config = dict(
    hidden_size=96,
    norm_eps=1e-05,
    attn_scale=0.183,
    init='normal',
    init_std_up=0.0536,
    init_std_down=0.00632,
    learning_rate=0.00401,
    batch_tokens=8192,
    doc_mask=True,
    max_steps=9941,
)
Each number is 128 + 24 x the weight over its row's rms, rounded and kept within 0 to 255. Layers, rows and columns count from 0. Numbers have three digits each. The size before them is the row's rms in percent of the matrix's.

# layer 2 MLP up, 384x96, rms 0.148, rows 179-193, columns 0-95
096:126119152081150169137164127095150105112140142106133123124164113150111125116107091130173128125092133078152136097095134129129041124135151115137118125121146136108098143133170105110127151121174161096135103179121125137130096155129137136099140140112134122123120160136115135111165127182100098143
099:108122168132110123127103108152128135166136134143118154162121141112167088132135147128142110174141152076109107120125145136152125110152091131139129162172143117154076168154102116172104115177153133108152083167108101143120117107151142095101129164125165169126118139134137112124149115135148105173
096:090100095181117127134149115133100145106154093116142135173114129168077171128096106106094118102161098093160180114129156146123138108127173168135140125103189126107139100107133138132130138120144148137104098159115131136123112146086125145138150140127138150135147101128108088100127163107116131120
097:108146128112110125111147157170143114136134136184141105082138124161115115126136142091101115140104118131171132137095166148207132137145106151159104097142161108105089175152095142128121115106135162135126129100099125170151129102076132097141161111132151137132125121156090146146125130122143106147
095:125130135140167151101127133157136134113186154137137141191134128080119119116126100122220119136098110134125123127112188120143155107135127119140147148129124112134125133155158105111148100125161132106130084146136138100150110160077126121134157150142134154176131115121159137124093129141136081110
099:109125137123092098128204121177124118162141123150115122116125095153099163128107120163102094144128088097151127129151109150116107105145122182109138118122137134093144131141121126149146124122103147143122177156111142166126110083109148095159139133093111101150153109120110142087158111096160146161
105:127174091137101120099157108120110086142126160134117108117101146182139135123074110092123126126100146147092090142095132133153100156105105108114117156123127097123138107141144109088143092178150125169158131106103130154166164184129077117153133138104137137111144136103134106126104141132118132110
106:127128117123119139121152173150102144137116107132143116137139133129118152145102099116121121126147088119150103098122128145129142116079164134108133054139124128164161109126143158155088133113153137079097135084141146123105166149129143102121157170120119115165122154124134147100151138083048112107
107:129126107148079119162154132165107110174091131108143129088152136141160104141156138122086098117111151141070116140120121118155075119102148076127100159108088126131092142135136117153145151136124156118148188133137158099100122123115130133150148124123126104112147162144139137148161085147120091138
100:132177136139107109093126129106085164090106163143175145129162141105136128123157108131104094100121128173143097104125102077111132149137144174131133150128162115147107064128149090121154124131147139144149155170106170138135146133165087142154089131143127124147113124118122139134116131171103141128
099:179167142138124138166128159124110085163102112103100114125127116138134146125095127138147122123143138111098125112115082079129112151147096113126144101111142114156134151113136169095133095158142131195166135117116151112133155088119129128089114112125088147159130163140133069113125071143124135129
105:136131105088124149116128102158122137180136145132176173156137117134108149156117105129135128101079116140135153136135136140159146094128163118097115128054131105137097118150134111113146140077178135148126132127157148180134094114146105133152139158148144172148120129165144117111099148113115080131
089:086124149148105142124114155139139099137122117180161132149138136157113128117111129109119119100113096112098168075139106134130109126175136131132106172070132080107131092149166144125114178124116129132115112153096102120114140145133140139169141137158139114133111102146168152129121119203161134121
072:086128116158119147146094084104156168098177171148131146130138155170086132122109135165111128142115134165143118118121096122095117134137155101117169153132123100127126127124080158114138124159148121140087132150156100150122131135152164093138123153197112097159151137134123119090140136130103108143
103:121117118129103129162124144105133122186094136138141151104143143140142141123117123116112036138151126122115137125122162112130089156141114076125117119156103113162135117163172114117107098122137166123120102141142135084108140102126100106143119157116079121116134127080161159077097112134118106152
# layer 2 MLP down (transposed), 384x96, rms 0.145, rows 179-192, columns 0-95
102:115104126175128137067071142107100143077152133100132110113156144099154136140084134134143146126144152166127140078151127119116154113113112098165125125140124096115097095103128128127118122146142113119121118108147105110146132151168126103092102100137160146070105116157126111178149137149142145096
105:125133136116156126133125127108132147064116135099104133080172121101127181131110171106162174149148125119134139100105124152136110125143127116133173107113110125144192127112134115138142140095122127138082167110143157093157180113104151136155087126147178147098132111120113125125100127135106119097
114:098082140113158119151062142110144098110113149112157132128139107119145113190126135159153143123125108174100110144135109115156157103099065114186111106158086126116132133086117118141119132141091107111110091111166129125154137151143116121113093119121127113110111143148151116126094090121123103113
103:100096138161167162190135126121147135125116138148145192106104138142162141100143146082082125121131117133086161093103105149134137137108085133119108155119162126152103125154112155113113149136160148130105115165075135149129153139118120108149141138166164125132092096128148120123084151113127134139
102:112104087135114112100111154097120156122151106154140086106137150126173151149102145131074147141126138144140101095113141152101111168122100116127139087138099127112121120123138107131123118145097127122129129116169101140144177143153148119107064083131157113128123076149091131182163121142138165131
100:128090165140120145083113165119154177064162146124148110107123143120149126139110114099126154091138136133081111090161149140134113136128141094169132129121133134124121093109095110139122150157149103140123122099152088130134144178144137138092079116146154135124108127145144133173142155158106144078
100:183133106131121095118127092126115166145125113087173127120120146135110058110114096141119127165162156121169135108092174127093183130135113101083150133122114125133124120154096149168139152138135091117128112125115132129138154161143142115101157098090113093110148130106122144085141118146120105130
095:137142148123165123138103119154141081144111140125133147145131151109156072151136139141140133174120117133132101117137071112081149060140134167139127102125119089163149102052112160109101125131108098101109111151126135125110090126105127123143129130135156132126133090095095126129152125131082146129
107:097137137136138126073129123132123144102161168112116203091150167094120102156092120141129131122145148155131146096137156125120146135153108107128116113126129193125127099145101143145147116118164139123126096109126133107127149163146151155118088117123161116160088114182092141171098137137108136147
095:107070130147137154135109148131130154164112123116092162133131074136123097171149165142170108150131119092060145125168110120143091134163159134159082123121133100119111162126141101134092109141163109082159141124097120142146157155125107121130122118120121138144104118115119109106142119133080133113
097:084118096109182116122194099113130150106166161123113090145137106131133148136148113141135150150100104131159136081151171149122153119155127140143126103145131099154109123155148138118129143074099117111146080096117132132138158121102160099119104146090126118110129165128102102119150120145072126116
104:125110104124122161111099140096138156070145160093123110130118186104146130128148153119095178122158134113136108140129150111124124155142141128145117128145130150150140108150137154116115105148090102056117112154174118094121147158114131125093071087139145109106131113109156112164136145170127152131
089:136141173109142085115134136106120110127124133135137115132105099125152097144141144139199114148118167102159123118168152115110177111132133114124115101113138144144158163118111157128155116092116124144129139116063142134114157066097105116118126152149183154163121123138094097123106150152139088131
074:213146179102134107129171155146122084135063155099133109145154116131120127108119115136143108150144083121155132141111096116144135129140121149097127110098140128128145138109130134158119111165106134138122144163077127130095079101111123112149133134173132112103165172132119132096141148142124131151